Part of a small language model's weights.
Size: 9 layers, width 512, MLP 2048 tanh GELU.
Training: a variant of Muon for these matrices, 1963M tokens, 7489 steps.
Each number is 500 + 40 x the weight over the matrix's rms, rounded and kept within 0 to 999. Layers, rows and columns count from 0. Numbers have three digits each.

# down: layer 5 MLP down (transposed), 2048x512, rms 0.0895, rows 1369-1468, columns 448-511
# up: layer 5 MLP up, 2048x512, rms 0.0794, rows 1370-1469, columns 448-511
down1369:529492529503520523519455478511567516489554516491532445431468485469476493485607443467527509474541451512522485467546489539550537474484473446511464563463504460516522465462460463465517499497447552
up1370:499478418469539530484400461454554498502532466543514490442563471488469602511475535440537479501521433482503491505415416500404479439470571507483481442534506477550531536460530511463401561540486466
down1370:500446511487529490465564484478544433506517542379497470558511475509530477507494504465539458496528506521475513495489513458438526503525536503432449546493549490473519502482516518503462479478549572
up1371:520527561464484495524499450455495469536462496504527473511499492500428477516535480515489493446501502518497512466430543507475528551447524436512487463532420510510503481448553567502498527525552465
down1371:422568553499521472513577428524571596481515546406503488500469501532503415479505493529458527463472522494515462545476469537449421449456512530525459492516470385489464425514553490533510531478483479
up1372:396486433442556497503532509512546526470555583534487486501488486429531461480481492542516550537530577519518466563533520498535452511484482475512510584502457571486505487518547524490514497562471479
down1372:534462461503542452462558485548512498488496391458470468502443462530480454557460587566493524539462486489476495521406432462550586452483497443485573509505528550555450549484526510481506493498477582
up1373:466573507497487546527483531423495450469495571482564562462370546564473509507496451541486436522463528541497550447447496508498398527471545518484522540433441463494429481451583423489506518474511495
down1373:549468495501515545514508565531520487527480537465504413500412456533515534526515469464533529496514431515402491522510506537467445500496488510444453556442475531573528519512498506520496514424473523
up1374:430505461526466510521537489529523521481550485517428506487520508520502531528470515483418474557455449524535495536513465487483460457482519503428494517455480477515488490528520565457559543533520438
down1374:495410489503497533532430530464483505527491524484507487455465557482393445454505485480488577468531489493514463465540515501509505493485449555550521514593530498437545529492489525475470514506493462
up1375:503537496436545476512448465546478526593521483465530488551559460511541501526523439461445492496406523424514523506499529493561507545476478579371466520487452505574547445476492539541529456559550536
down1375:565506540515519478509513481530476532575527506534494524488504443465441450514542509520531506487521537415507515471491475510527529511539547601573491537494469501511543560493495553410436538444550472
up1376:513560437539528505494475498538458557598548508475462468595571488439459463599573471480491512504542514434436462551520448488449466522432486462433538496389463551558511488476514489528532480427499490
down1376:477433454487533554498500500539560426483481461488505487482469485460568447501435468507450475492469497498499466441515500539488576501484484470503468529475561466510513530455531521467542586490526538
up1377:521498543459480417471466515443546515543498492461514585475505443548467530517471486526532509503516487495538489541537556586503445537448518529607508483470516510560503534557472481498546498527540496
down1377:493546431560410451506545553466516521486540511561510450571493451494551447477468499466490462435453499502441522530499527464476497496529531501513484464502536481505518599422470542509481429497491536
up1378:534499527427507514427507580450567536517512537467507504466523502481516482424398519520538442500490502465502452487413525525503534485467522515493553512491543552508461484554431577528465494491513494
down1378:454485520474419407501491558476467506497539458519531497533555432502511573478468502511498560459551490448526522497484417478538525518516470503443459534468547639518496388517516517441535496421467536
up1379:566460504489465515536595519560504538522517499446442444514457554533419467461486515511480460492516527474451514523441502426522508450458447509502506447518478530535448472437469533516490522530567476
down1379:512564474479472453454440431464538483536525492587529497499560517506591434517553519544472559478524516510537524508570542502517479465531480507524488468477512505455507494539550489543544429457475499
up1380:516491420529530549473490536434450504545489491406459500481496546535462432485509496505535521531535509508439474508545578464521554507441550531503431514480476530513519480435527466564483553533512529
down1380:516481470557525501536503504520474475501485493575477422522524490524522488488547487521516503553494510475441493454537552466493437433503506496531519549381542467527543472450561436528574534479517436
up1381:488516548557495516517516490556516468455472505491544489488522536491535509481626462498465519499478473439485578515486485492515470565426460489515536507467498466474480517557536550505459462498526569
down1381:486560570551443472553514532532569442529519535551522521386541552455539513481487485420541477516480516479482395512433530550535478542503435398455491529512480519547498551551507510545575477496509527
up1382:447514506552547501526475485555491476517516525457431440441521539541520509501525479412538442451511524568429573520515508476570570523486481555502565534496518514511509518495514488520496534442536515
down1382:478562509441533484539554463535501528481465499487483543468569472521468445460564559544449538556495538482460509447440548563440523523560499429509458442426467505483481464568557468454524491521450437
up1383:440507492487502510521553583475507486481521485566547477459547496534482537557566503470490488532552531514483500500497439527536476507478509468506490516537439514518549546493500531523560538447493551
down1383:559578488449480529504491492613425501470498519473489491471484469515438437541479468577490552480466549522409483507476536535512511541494486558473530468472456529526478542529556510463569570470456530
up1384:489471485506386552504514534555514445542494453525513507559455469581464502535434576480491430513487516494513562423446530426464519546455533497424468543549471532512435551436504447510562528552546443
down1384:504559491542485458499512565432475545456449550448518513512521514461511504461476498538517502489535474446463517596436507533545495466479486459500512455388502515575524471582563556457498484478591483
up1385:549608495495489534521452506441585491482423518516521505571495466481484472545480551469570524550517492561469490538464518493474447571491523443530484509539446476519530482518486501609509494480498514
down1385:518471429585448513505478514476448509441466499544511511474550438495500520493534492509446526504538492489517543508493500441553428469430513498536500433496458483420546571533454532523480510487498467
up1386:479504508497458488457481490513520490497476523486497487548531498471541502484499456583487471545511446454497570573457543515483466545407503494544488542459438447528474537529441535452489518477515563
down1386:480530430464519484441569484498531483476463498545504509512513545515481479460464399529523561588424521516473513486577489495546495506488511588472477552516427491574487520425478438528491487554479472
up1387:567476506510494461465457460463578487467535457498452472508495498534529484461509510546583540549588494537506494490475638478535491532419495499459508468451486499461484453472513521484476439524548503
down1387:452521457452505505527487466538485527423489545558522419508476499413571489549574450489439479450415496485460522502489477551500508483511543506516482442437499458517496571512489445477498508495450509
up1388:449432533463455504474518399530497427593522484513476477554515473516463529497534497468518465556485502510558541521510482552476523509494507522507510474460481535532547518553454463470506526506531467
down1388:577448449472546441435493569437499434580492506485530479507456538469490504477463455485529484490505506492547420544524504490522490555552428469433509476558493504544502458465517523519513516511541505
up1389:483538549428537528514529430512540519470460501488450516538503501457481501560538506558564468522485572523503495473511537481545546499523511537503498464453446508517543427532473542506486519446482494
down1389:537508562492533435528454457479504474558531468366575447526508476522480530480506526510503528517579443464464382511488443495468441514469476501510546425483522557468483534464462511480509481497501539
up1390:429481519428549438483487461480561515477541458463522549489490534516439529496449541454499498550453484559533466529452454570484452555531516496448474565482496537511484487490434534562556502469459455
down1390:520456461499526455482469426530438570494492451545541504434541508498508532497431558498480517518445455506475491436516512486523564449505407562527505493573610523446524483524476500502526469481473455
up1391:563444505503491517451512584489462589491473484528497502594571395528471547458473550450483512452519503533481479503539482522451461458506558451435499526413496445506495525493422484499478538552566508
down1391:487572508462514496462595525533442498500511440472478517452495505480564507464497535554507497529535428554485483490482548515453528509512498441519525527477525530480550443470486552493498534533491498
up1392:509548436554519495431524507545470495548440505520536482436487491435439470506494539494446515510472514476505493478524512446479545528553517520456548523545529507509538597475415558473495606445523485
down1392:564442492444470431454498564535486496503463533450535498487476480490508458447553493570503435565510439490418499489491438482465480451509438499544562533458496511530434504555450446448510538472437502
up1393:514469534448505482451467513469497559470468541445459519542510528478477491562535490482540521517513469535469509523543452461512437494511536503427416540530460463446528483479457512556520542482569464
down1393:534458514459540443515527495513484539525519503511506568483559506496565473462524457515556489488551507514519512475541453530524460443481539485507516501481466542472469496478493466442489475459495429
up1394:532477568499458571472524524520504501524504490459485501498515563531420507560444463448480497473489511547400497477525450478516512548556505504511508516539592465558526534489471442448579485441524441
down1394:544405455494503525499500468458476549507516502534533474548389447587440487462467520503516498492468493468504534476501480475478580476522508527498485470552504520576492556480469437531496531538453502
up1395:558449496447492516490522523485481485536518523508497468499506554497535504426457490458513506478512535559450523490475549495512573481511552464497563398479556572516484458489466480473505548517535453
down1395:499376507409504517515506375494449495540602437579522513497510470547454487475582510473479524614464496482532572477630577508594471486401535508464436559446560465474476487441509511533527537498495504
up1396:495429522513509479509489506461608516518550521483501513450526503492485429462486517503520517452453453525540519560494503573531522484552483450561546511446509488475547537431562516495438501527558519
down1396:517479457519442512578445430560508447419539552592463450482486452534480511551510487499419567470489518542535438446492548515498489458489441477479478515520539591487540437542535445510511527499433518
up1397:482498453594498482556551476554545468524584533479483508501546494470548548478466460518465515556521529547556504568479506479541585538464564554500564519490526531495504493485490510485556520529497480
down1397:506530474508557436448487488492557489544533489485527527474449533553450448426538495459474501469500498542476478475482536506497457536478500481543517480531499529467451488448504519456451571450507509
up1398:495484554444510575459567439474454520543509531529469542447470461565542545548415490525489506432485549546515438508504422416482424521492528553464474466499522583558548498480439479557496480547490475
down1398:496425479511488509550499570526525538503413488473427492507484500505557464501555474575533527465423554580455527570492455549493468580465466515545460475533511424494467472551422478445507579492541477
up1399:504426438479521489493495458439485516479439499490478487485459463514494485467498548460493484493398512469496490485455459504490480527500545563439473548493513484495445544507522439537483462532453499
down1399:475522489466510494466521497499531486533476456491540492513561468551502512544440445474502506513566476534463502529574474500529499447439454447530530466510426472507524450501586539545464413509505543
up1400:525487538523458517524430470479465561441491435510476471475536520463543500511461493468441553493514520538513434455480497500579441469517481543551516494502478485494458472442530462485467492547492488
down1400:461466443509511505503474516500446500498517527491511493517505544506500524478555468487507485563458539489507526492489511520481575552522499468523558553474483507547564567471475513543469502492533511
up1401:458470513497524481558428521483505476476571507456504459544510531521487455451563617538454524463513473505553423532512489456478465528511503473515474505502556529443487575449504486599522526545427463
down1401:532437490526559532550552412473549509495470452477457476454549511491479529435492476522574480576446552558440386498455420520518494474531544525480487462481459529550506533476522490539519447532470505
up1402:545475484524495584532512517496532529419539548476546482529538475526530543514573532425495508471430543505493478476508473545431435540499538475435528574485483524437495475502522471507519488486531530
down1402:445497478537575510464478498505512557404489587562496480509525497486535443479537447403492437523544517544528508494482405487516469551490459511567478477499512475487432480490416511528452476553470509
up1403:489510465488494424515545518463550523508500462474468550563452478464491539483444453495481490456515463412532476551444501540430524498447553467494504491542498461521589555519485530477508521537493476
down1403:458486554496564481456495501544407468547491441490499496553408546544526463491536466466516563506501593509455487559558507454519536506472450517439475529476535517485525507527410512504459459538529544
up1404:528514563495511542474551458499441553475526513475572452455536580536501423451481544447541463476449449509481525620572497478466528459499600486548548489487513456542525527521568522475422567609449505
down1404:475480487537437477530454477453511496547496519566479488514492568511459491486440484467517438491451495518538469503498501513525457501534479497462434497465519440439421430511448468500425585521428499
up1405:403556518435492572493501455441473458437525444579516563471583479549587579500544494485420520552548519550537460465482504488494509457436495474441506542484526584535496464445552481495500520501520527
down1405:485482471506529532477536493445468513565478527528463523503549461509452511559545468502503434469515542489413484470558543471531529518476495451484558498511545523449434470443532587514543517441481471
up1406:567520530463537484480450536550554513506519484462534516421448499529534532479575463535499465531461449491569461496457522495465524534440480568512572548404447504539447481500486482522472527569447480
down1406:511476575531487478523572489540529512467464501561471449443546490521413553448501475484469532474415511503522474499495582479483482532505572513490474483540538531600426508471500495453439547529505518
up1407:575595549456402490481449484502541481450495461525553492553517464503514563489476519456487481547548475555529486523462463494512494463520413474517510528573501506518520471513481442485457518499517484
down1407:515476514472523483531556540476545586447492498491520493506503450537523451472525558527474411495473491539562439474468574497489496506514529501434490482575540577516444439520462565543462519457512526
up1408:535473525604578508503464499560552447465495492552537497582473535512506468384495528480548522491559470485532513503552464445467484456516515514447463450483548620488458483488510471558531531515492503
down1408:509542516525495526502441467502529495515466466525457555491441462462481487501515514569605501540490544476546525507544496497450588557464530485551468521457524480479503539481486567483473445505473507
up1409:494539482502546525514468474462501381495497526500499493530461450483534504495523537562469499496510547470492491498556516496440522569519523482508478526447441480461476476469452554511502452491521515
down1409:533476438510535486509538518527457521547489531541548559526531560476505482505473470488544481477449490503584516530544500522486499483513493467478562565565458462484472481551496511463507479500482534
up1410:500468514471555548516568538431539515567479674482437468526499522539539514513578584492510611449485449449447490454557489550477429532678458611454553491416513531541394500529420493486501553521522439
down1410:564510552478472539537541499494446556518468621503483500479600501516483546444565489491505591513507420476408478458593418605508403567518498536578445441483530536479472466491474439408505592514492518
up1411:524537533482527555506510462584561508510459459461550503498508556452485453492466489520563477482421497573544534571518450507508517482434543466509500540536454481522487487527534468527509504501504542
down1411:450488509507483482518612529514528492499506490515488506594553581552500504527550467492523500479525477425543505485466498522521419529554466532484526489494453528505538532561527486535442564473443447
up1412:476509520476534532491512510483490514545499476544521476485522444453495503575525543540504440524445520467495566533472557541496503599524499501517559528483514506477531607500510537466551567493490434
down1412:481506507439483512538553523465492476500508548536621515521464517552478593463574475524480496479475434479424564471533440543456492510444461563573464481580497471434489437507512486459568550496466514
up1413:474460485523441505525542513560519450520546507542531429499501489561489505522367474570477471513513540487507483508447476447482519530540538477513493510512528523479510500492544553518460489502479565
down1413:448463481521470445541504536520462435506457489502486487551544469533525504528433454505501505486478507472483507496494528591423410560487510534445473413511560477465521467530460502506518567499526488
up1414:427525480485431493527498588527508578508536516429478568494516526503480525374483431549504448527552454458457526498447508550463461568577582528455450560521471533482462519518466476483497550532497518
down1414:437507525512458522467446511508450513485552550464357499562457545537582549522507405473572566520521496520509523597497477555455517483577550483488526445494467465512472571565579521460541495433486541
up1415:493576524435483504502534558564449407535559445569544488402445461400548479529523472489433476556482420445462564507490563578481467618499497461525514538471456551542563548558494483525519487493498572
down1415:442545524477457453539528404519563539583458528501502481488552509511537498529434427538454450533486480556504562507523465491503529524464489509430411517555475548578464515591490477516475441454531448
up1416:512546508497475542521524495583563524513410554512492543464515513468500514478404572459536520459564461530534517521515536484482568417550432518516506466507507528520490531499515530522524470567491506
down1416:592563462482498513482465485464506484534548512504526530510522445569528625499508515544485514520445462502480511541485526426524497571403462496556482483475501465471503511526445499488509483479477509
up1417:550540479479522520513515470484444489544517499514502605530547485554564475453487423448468487556403536475450428526487496524504461526480530472507498530523457440483508502509465472466541468471431499
down1417:484551567497517518505510454550497499547483519534522486453451577459546468499504494446469512545515458505489440426545503518479466505531487516473527492512388434480508438507544478538550509460510558
up1418:491537479499480533481491531515521498492431563526491509552564470431443570560455505534544445517541520520465554499485563559581456437516540464443465441511595539479512504442497536454534464490550527
down1418:548460539554479473538530529510492500464472525532477519506436473559535508600512505555460519520487400504491430468580554593520507490483504535522473510498498515488534539562513472510546468562522459
up1419:515471555481503532531462463516537480488522497524525493564427550467541520483521537488496451459532506592441517487475537538489469512460440478506537525432493503528429485503500545525483478463553504
down1419:466513506490522503425520561538538490552504481511479505492414453545515467538520461465555491524488506470561548475491608591521502499505544546533476540480500472519520510461547472526521524523558492
up1420:526488490493452530475466546433498527483553530564452481397553477459472566493514507438562470485431448433429528534495423477521522480481609514515550475477597542544500544491487508463527557485469552
down1420:456480520504516485535533485522489553522455480512477561450487488512590527505482496526512529468456510475491476500606542496510467502491479546491482533522457515510544442472535421530619512489461473
up1421:525473512494503431505530509536502500545556542502545491494519541466465488583486533546467507523473474448560502530461481483514434462513576510515449530568462452489440453456482526481515536467480413
down1421:496514460477488497506432425505504494473475503514475493506486514507530489474513430508550422521457546520476459522539384541523526486469550488439557512419457521555543422496506531540539440493592520
up1422:408506556586511552531556566522500490508484520478441485556496469476516475489532533522501484503512503466550541489493537526535512438490516496528519509488510495563520525462480485492516452445520513
down1422:457459505422543417524506457501485509418579466499496563468496488490540448524477489563476552495430531478532505501532489521505484466535468530489583489484549504518456470483472439468388441439442504
up1423:468450479535516436520520539476578562495491548459526527510483509532498469542473463528466569470492473552512484556455451554570442490471558561481527420490426488470520522467494522540504502513491464
down1423:504475528427450469475444530487482496461490553546453468495531491520532551474559527513463473540504523467517514507475535466488467537519496524574447577526538467450478468456479480466517542482478503
up1424:520540555494485461525513488484579503473494528529444516530532576416450554542469514418449497502446501498483537457494466515502508524499480493581485492528558552452475550447535486439477508428424529
down1424:450533426468613523496542519446538548512554479490452546517492555531500554492501502498498477512548580502529558494441560512547493509502468508458445500463497516434492444495425435489508559496605541
up1425:463505561539490548496496485486492547518497514492459548476494554557502531377512545502552473480528491525524538493505520523547438528500586520437521481470488515524551518511470458472502473468520410
down1425:513420465486425568444478530484521458534447452463498531516481473457546469529477548439489531505557481496481544564513609449472448493511528414543506509461508430477523484569571511508475489537428497
up1426:491571504448478489499433471480590523517564506421453484498573509506515532431513467471483437493429582529565576465526458499505580465490554557418492529414470490488504452512510448430418506561517485
down1426:512479496451527527487493478532529504442494471495550462436476577465529474473492532534546509485447510475511595404491523537579498491402519499512590536466512558430497536522540517561563446489533450
up1427:586482570505503537478473458507581500520562501567520506647535472498501549608563502535532455555545527418485484435434481492561469505580436539543446444444534499390464477533471504490483488533427488
down1427:535432571510453502521457494493519505567459459551487531544451522533530453547442497525445513435493523456462493445508469526561492518539501515496515512497486574510422486482505507499469422468476469
up1428:538508462532553421533463453483465530521546515524560503478469506516488528540427492464489622555512525520450431456544507502497473453422588535443515522521520443594515474499507586408529512527512445
down1428:548500509550496577540521439534485505552474465518503456422491505446552554457413534515555545479454518445544564480444441471569487442490461457501518507414528490520469501461569459536504463539546510
up1429:466544482490542536447596478509386518471531556409457486540482546550406534478509488464513440570438522510395484499500512515451399415569485491480511500520532535537453515445508597482463540426505463
down1429:506537508494532568492503465446465518560498522457519499525498565543549453538564507445466560450488508467436453517558507553407562417525524483439553555538522451428514494531609547480466518462576523
up1430:576527506434592510540520495448541553464493484496577527514581468585439541468566537466492528547513570407575507464540469514435545492498536453518529506491525483519475449487557484511469427466530402
down1430:481437495503453458497600523539508463509525517541552454491426514509498529598535465551504476606474542478425513516531462521553545467500509578510519442432444476508500442449548533491513448560541519
up1431:472472488476491516525480491478547476472503428475587454450511450542482476509508431483454493518503519463490486500453488432497503429501534523476469490528532475598445526499523523462518555572480439
down1431:476539550487484475523464517484476560508477523474510525504554565443522562564513511522542547504490533556481477552466438528459477508504440463548554448507475547439546484475533519546511420504530606
up1432:534560454446509502464508467465520500548441442486507543491467479519524542537473516546503499474480476515521551527513558550483553504539470432556507557554503470454563472500556446495523552615533511
down1432:488515549547408486467467486578545481463451505523517491520530499510516497481463494526544506481491479431518487481519566480466474528476556534473551415489488508521535502517453481530434523500448468
up1433:456423476489481507481475496488465526521515486515506458508464548443510505487517493504531462507490436483514514450502493532503453562504529462532488523520493526510550524525478492465509458505426567
down1433:553508514546450481481473492450550455485475502492524504528464482545558522491484524523465522433453619465479517546526476430444521514546575497492499448460457502474550452485470499501476537555501462
up1434:552529474548528465511521465534536424527462528453506522509497485476476517477549491545464391546505550556523489430483485417515531491513460559426449480564459512463491538453484447505575460590555479
down1434:553573500515487508450551592476510528438498521527579501391498533553478512482389458457524494489513516489459498444451489563508485503521523482551551505508544529543513539511513469432462532534480501
up1435:568484497482474447564459498493501503443468508508442476497547487549457573555461534498549478532498520508527446520504490561483574487463444509434500518488448494535507495494471481482466459534481492
down1435:509553477477553550492495569436467496542523476542549464480433491522472499429446507494461518511516504511519512451472587448531507587503473463458505452483527519481464505526493553536490500458550445
up1436:497481558454462506551521525500499531516519437452531469492432537492520573497435562506498458545520488414497547410561499526521453435510496472573469397480490524507577498479506499546485509476447518
down1436:469478490476439512456504467582476434476482549521514486470506519448466520476443552525410510449573563492570491527513547472515550508560526506517468548487485493501469538456535546513519484531459566
up1437:641494484459466514488518506495513523506486510528506500541497472483532581492477460531494489476487519470496480507554436556510549541456519481443466526514521489502531482512506522515480544494511498
down1437:510480472516522527542505479534488534484454458510484463489541477509432492493508480521511509493571432560597512520476501485519529572509489490542495500509486485438466486528503560509448537468494442
up1438:522425457512479530484467512515504527533452526509518511515480548589462504531486482551481433506542431482511509476553449427496481511445499537490534527500516490464490500506484448505564498452535389
down1438:577519493549457489494534422552519485512500487461520489515518495490496481492563494459493470456471503506580521493483449439556443484496490483452443470454502524450436571442456532489559508444506522
up1439:530430488486497470526524490502429550534520557475531430485446488454463495549489535516477572460515508448516511536597515465494540488473579519552453522489467509470519503498434487570565449567524525
down1439:515476457402503507523448433444521479458538553478476448456445579408495497545501484531408554473484390500504493476485506517542515497463502509593421552576523481445483512505410468479480553531583515
up1440:504489556467518529526535543543505493560527529474461468460567540509462437457514537527504513417518466503496472506514545484450519560483556473513429455487476546466544546555452465480477442439520494
down1440:451496410470484540524478497446463513517541450493524514550462423484474631506481483502496445573534456545459468501517412438540493419502519494499507530512492523580487507450470572493480572536438519
up1441:466481450449500478611479533511517491507507437556490498489494428541479502479451483460557534492504505470474505426517510536506508491546514473500544519488530474524559571545467510511517432498555452
down1441:523468494524564512386535529520470481464503517489469486507506464533463502495512501509485490554514487519520423493433486524498471471504544552520519460466551519448470534545509598485479484470525558
up1442:491467526575503419438422526493503421457485446586494535558480479462596482444519520519594419491537539439514519450521538502488470507478489534517541487530510512546537486458419520503509526499523475
down1442:480515463468527522509453517483511520541517517488543477472493451583521456531545513521473517551530415510481478486454501574553534497580563510461459547469424457545508497535489549498556475518496545
up1443:484513531528529476515511490511485459497471511444503518487564526503527466500577469501445498455545467475543513582508544483543465544465484533441473534559426521447489478506535445543531501534545459
down1443:480486443471453507481547528464493560562530475497509501466498452492519518527492533473538528464571466481505493478529460486469531498487543469476469522515464518485510608595436457420495529515533486
up1444:492521472481528539453563511490507524538426482447491586576559540495522481481487488589536508422438497484543490476562472509520454514502556525466505542562539479507469583527514541509504500532472479
down1444:447515486527470441545461456525428484567539545470443521472435523392507514534525471520522511511434513506551535525455569489522525488511559430611498535557520530459539561481507496395536535542505497
up1445:530463521502525484453505458518485492456524475492502520527561453541469473480531446553499500525531497522549518484545521521465552450540483457443547492516505539456467465470484616481494540443485493
down1445:420519496620485553529536490538520410465495501493498468530525461469541551495485515501441545467488435488435485470498435492518439569418469551554482553548538415514509516492542441545498504470538503
up1446:540408446463474463470584466479546557463554537465522466446514475551527479519503536518504575485544568500499464484419463382473577485498518546451527547479529441480548453469572529489440435458514576
down1446:368553540502507517466471466541461502558517531502594548508454570521535459476500511458526482602549479505591587511478513526481520476527504455549552478555542489517505492509527475461498459587502523
up1447:469477480524531491508512517481477527499458443467509480520549500508512498517497485547508540445538499575538491520499539498536531457516521431437510487499476479498496510495502539498490479583517442
down1447:499522507534446411502495479471509476514534498512504463513466480495546509526493519491534514425539523439480539450484548534468535518512525551583459536485541498564516507500464484422440484474454470
up1448:485485493464464506506437565516505490469501521545490502586549524470509487497542515503526531512500449482553549444460496508441617494486478514423546427525551494488525476503497518503525495503529437
down1448:549511494526444495483441562480517498499490442497498508520461511494559533515483513481552508499564523510461541536481457452522450482592528543576508533452556501512480545616475554479515472509493437
up1449:565508476502514497513528511470570465492502488579539489508488586500515546502551536559507463466413564489548508549519418552481496500541512543476523559448512493507515544488534509578467498511529562
down1449:502481537418510510479467429450417407489548459485511533474499485520525553438572552492545450515498500499476517512526525480539521450487476526483524488463537533479582548467533444427473515535512480
up1450:500520516501478539476548545452445543456484447519518494529485472481559537509498522447550496506489426469561536505447520541541511478433559480441440551517503465467425516515536465487496552532474566
down1450:484437435463535552560505629553465482519468549426519558467512552501563602566513452580450464497528448498525487470500452493542532487531469500479461488447505535467566453506483510457455484459487492
up1451:551500532481515453498511475555476421460467498446528479424515522520518536505446483487404507558487500592375486483545521459541503519529496573520499500505462496470522450573467575519493492486480502
down1451:541526475531461528435500549520582462563501525500459509534499455511433546557479443469456537480552460459521498428466616469487517492488471487525560482415492559575517503546505497541470448605525506
up1452:494538482475403434545469445480428531545576512470533467532562519475495462556514485506537488571476493527546548509468543483497510495521551459539469534547504507515503509488452529452496470482531561
down1452:529547487491535533607449437551538450524540592398427502536450433518442477474462495432527487429492475496484464506505501547518538443532471573480483511527521472480541483499458507497445465501486441
up1453:447473469467517482485497504527487438514486549473438497444490517491474521487509476502588486449497493485456503486523526515480486475502536521524505488498464511495519498491532515494499505442472446
down1453:590474548495517517549518503499497519475505516488517503520483519492464522462512437471520446555539467569527436561493454516537508501486486458479545513460527533447396488462528565513477457556563496
up1454:433424558525510565542470534506513447470578483491517488538507488551501501504503453443491474590527531487589521589511550428600518448449539498469506468513514488523534462505463520463433467543479501
down1454:512523593555511422524491488502455541562498539496416498493490515407395536561486476491519485580468439541548516528481530385514493438501526444430489361473525448445501524547474494510453531512484473
up1455:442560476448485453503487499450531496601434559528432471500445434512551533435469533553499501444496575555536487490412535503499516546495586472488474470463464519525542502492423451459523518528464506
down1455:538511477523502447571485529509564499499513482498479454559520523498451533532490517492488494457496526481526572473443511503469516504492502480495474452463489515542454484493567473529468486508450516
up1456:537518485503442490489468547478472458493536485449526506544503519510452487443472449478444536509448491499494592586443577528512469529491505523415559425484560411453529511496567505509511523529459457
down1456:504490544543581434505509415533446469509509577545542461473509594523496511516531563541486538465577502593509486509440555465489495529477506506516495416481562451523456521547430555545522535468504616
up1457:512444442551551511459470528562532471561487511517432557546530487605509529464474511463406465545455512595501513441579496460557441539581451483399485558519482509559493470472449472446451469463520538
down1457:593479530582538498445408545466487546520574546436460545533596530488525500497504467563499535481424530571422494490503438512435441559493519509478549453523523524513534503521472492453513509452472548
up1458:533442469459461456446520519514505512460521553524402535541504499485501435476504536458495461510499475481446527494477435476577540428522541463470539496446522518444526500404377563631482501509485502
down1458:459590472494545539543517542505461551474468516464502457504456538530538553499492527477487562515466563556444478499513517478463530532463450441575521489494559482454445576441514546457562597513482523
up1459:511535423486514533485502492484544517532503411534529554503564547526512503511468501491543517526553512487524508473509515471499491450498481548538451516513458461453498522565482411504508495494518455
down1459:503532487495489444515479465503515483517495579448473477495509509505469508492487516506545464559468513543492517532424548518527503498457464578487533466402477520497526458472494496457482505578512437
up1460:499446535482529477510529443453473518538573460503498569517489530501445488503514439569485482534535464476475560532514535531470544486450503478491487494514470480508537433498490432608518536488532459
down1460:548514528523522453503426493514560519476601481479517502520481541474518507555448584453537497480460473487469443529498454489462531512577471508460547544490465564553455534455500480553480490495469537
up1461:504458524479540529613523480475534488505492474443511545492566559524478514506574430460487515479494474512482563463487464516457616524593508477434436435499488463448517508486510544556444475465499437
down1461:474506529465532552462537492459520507529499478474537506503555442548517481444537449417541547474441543547419475491438512498470548472498519504527505448424513453492475494500433548561574543536435493
up1462:511570515547577435559530496508475558551384469541415512494436497541551476526423483460410474436465481477513507523564510462489545507497494524469499480427528462549543468491483511524485405454559452
down1462:462458527467459500552545526503498475536498510573504519500547526493467480478516475507514503533545537498520495469513526522514510560469452523499472542471509552518464514457504450523516553458541562
up1463:489464522514523522500505544469465506513483537468530491546552521466482524476493458507528480509511478434492530479470455441457439467513575568458574563518505543524455549541487459485492531528519458
down1463:514470495479441434422590412514554513487519550507496516523454447507526514524533531502462508529508412535521508479515490570617562458472561479552459422526584547526517424507535485529532451436479573
up1464:513525521441478517441512558482492482498494550485477472476427404543506531492503475488534418475437482476463513456492511543559494491520477413518560511535561506464490510475471507483476493521486540
down1464:461479465571507505462482412467462481538481497507549453476457475499474491557482521530479468516525568535499488488583449473510525527537472539464456517506465516465521493442538477547504508482502474
up1465:459491475538483557482514487499459456461484430478477520470532461514530543493532530462512489484515480482500523492523500508532493469491520541533452545541556529482490520486413504535516458495542543
down1465:502525496442443451457499556513515523471535542549507443525467605514464491552495498547480448463562469540562444546538593428524494602485504505447508498434478531478476465513560534462474524514473437
up1466:556469540518486501566563517443545482495457514558528519588510465509475490504455499499524483440488493460610472536472436506501514454478454557494588473463463567464495518511488422474505518499519497
down1466:537462422469458515450448497445604481533535473484528493493412490547464481480421526559487499485561501501511519461424489501417539485488500478448545479494431499504538456538458514527483502422531618
up1467:571483512542520486511503505484517453475447573441461434507495499531512509381491545445533532524559529506530557475520480480550496484556527469492451506503448513533551463473404517424513467556548466
down1467:446472490451517469560517547510526523523550522456576454517385502566508527517531483539462532525488475463489544442544464481529468497508506521562480486486515503521436498443494457447498494473542520
up1468:506431519503566538457486409466497521480504507535469545412562468552581474490486544425540503467492479473524472468474516521510530491479474487474475475531447611520497515471560482478522491490433509
down1468:461533563480469544487497506574511507500413519440475445558465540454544519495501492444484503496559524566428484493487489523486430475553518459489549533574516456554482466533545488480478503525465547
up1469:546510523472459485459471499431437476492516582420474514463428455497529541464466505543435464423517447508518575513441453576458474505536510481440431521547452501523478448440479485486528475514522502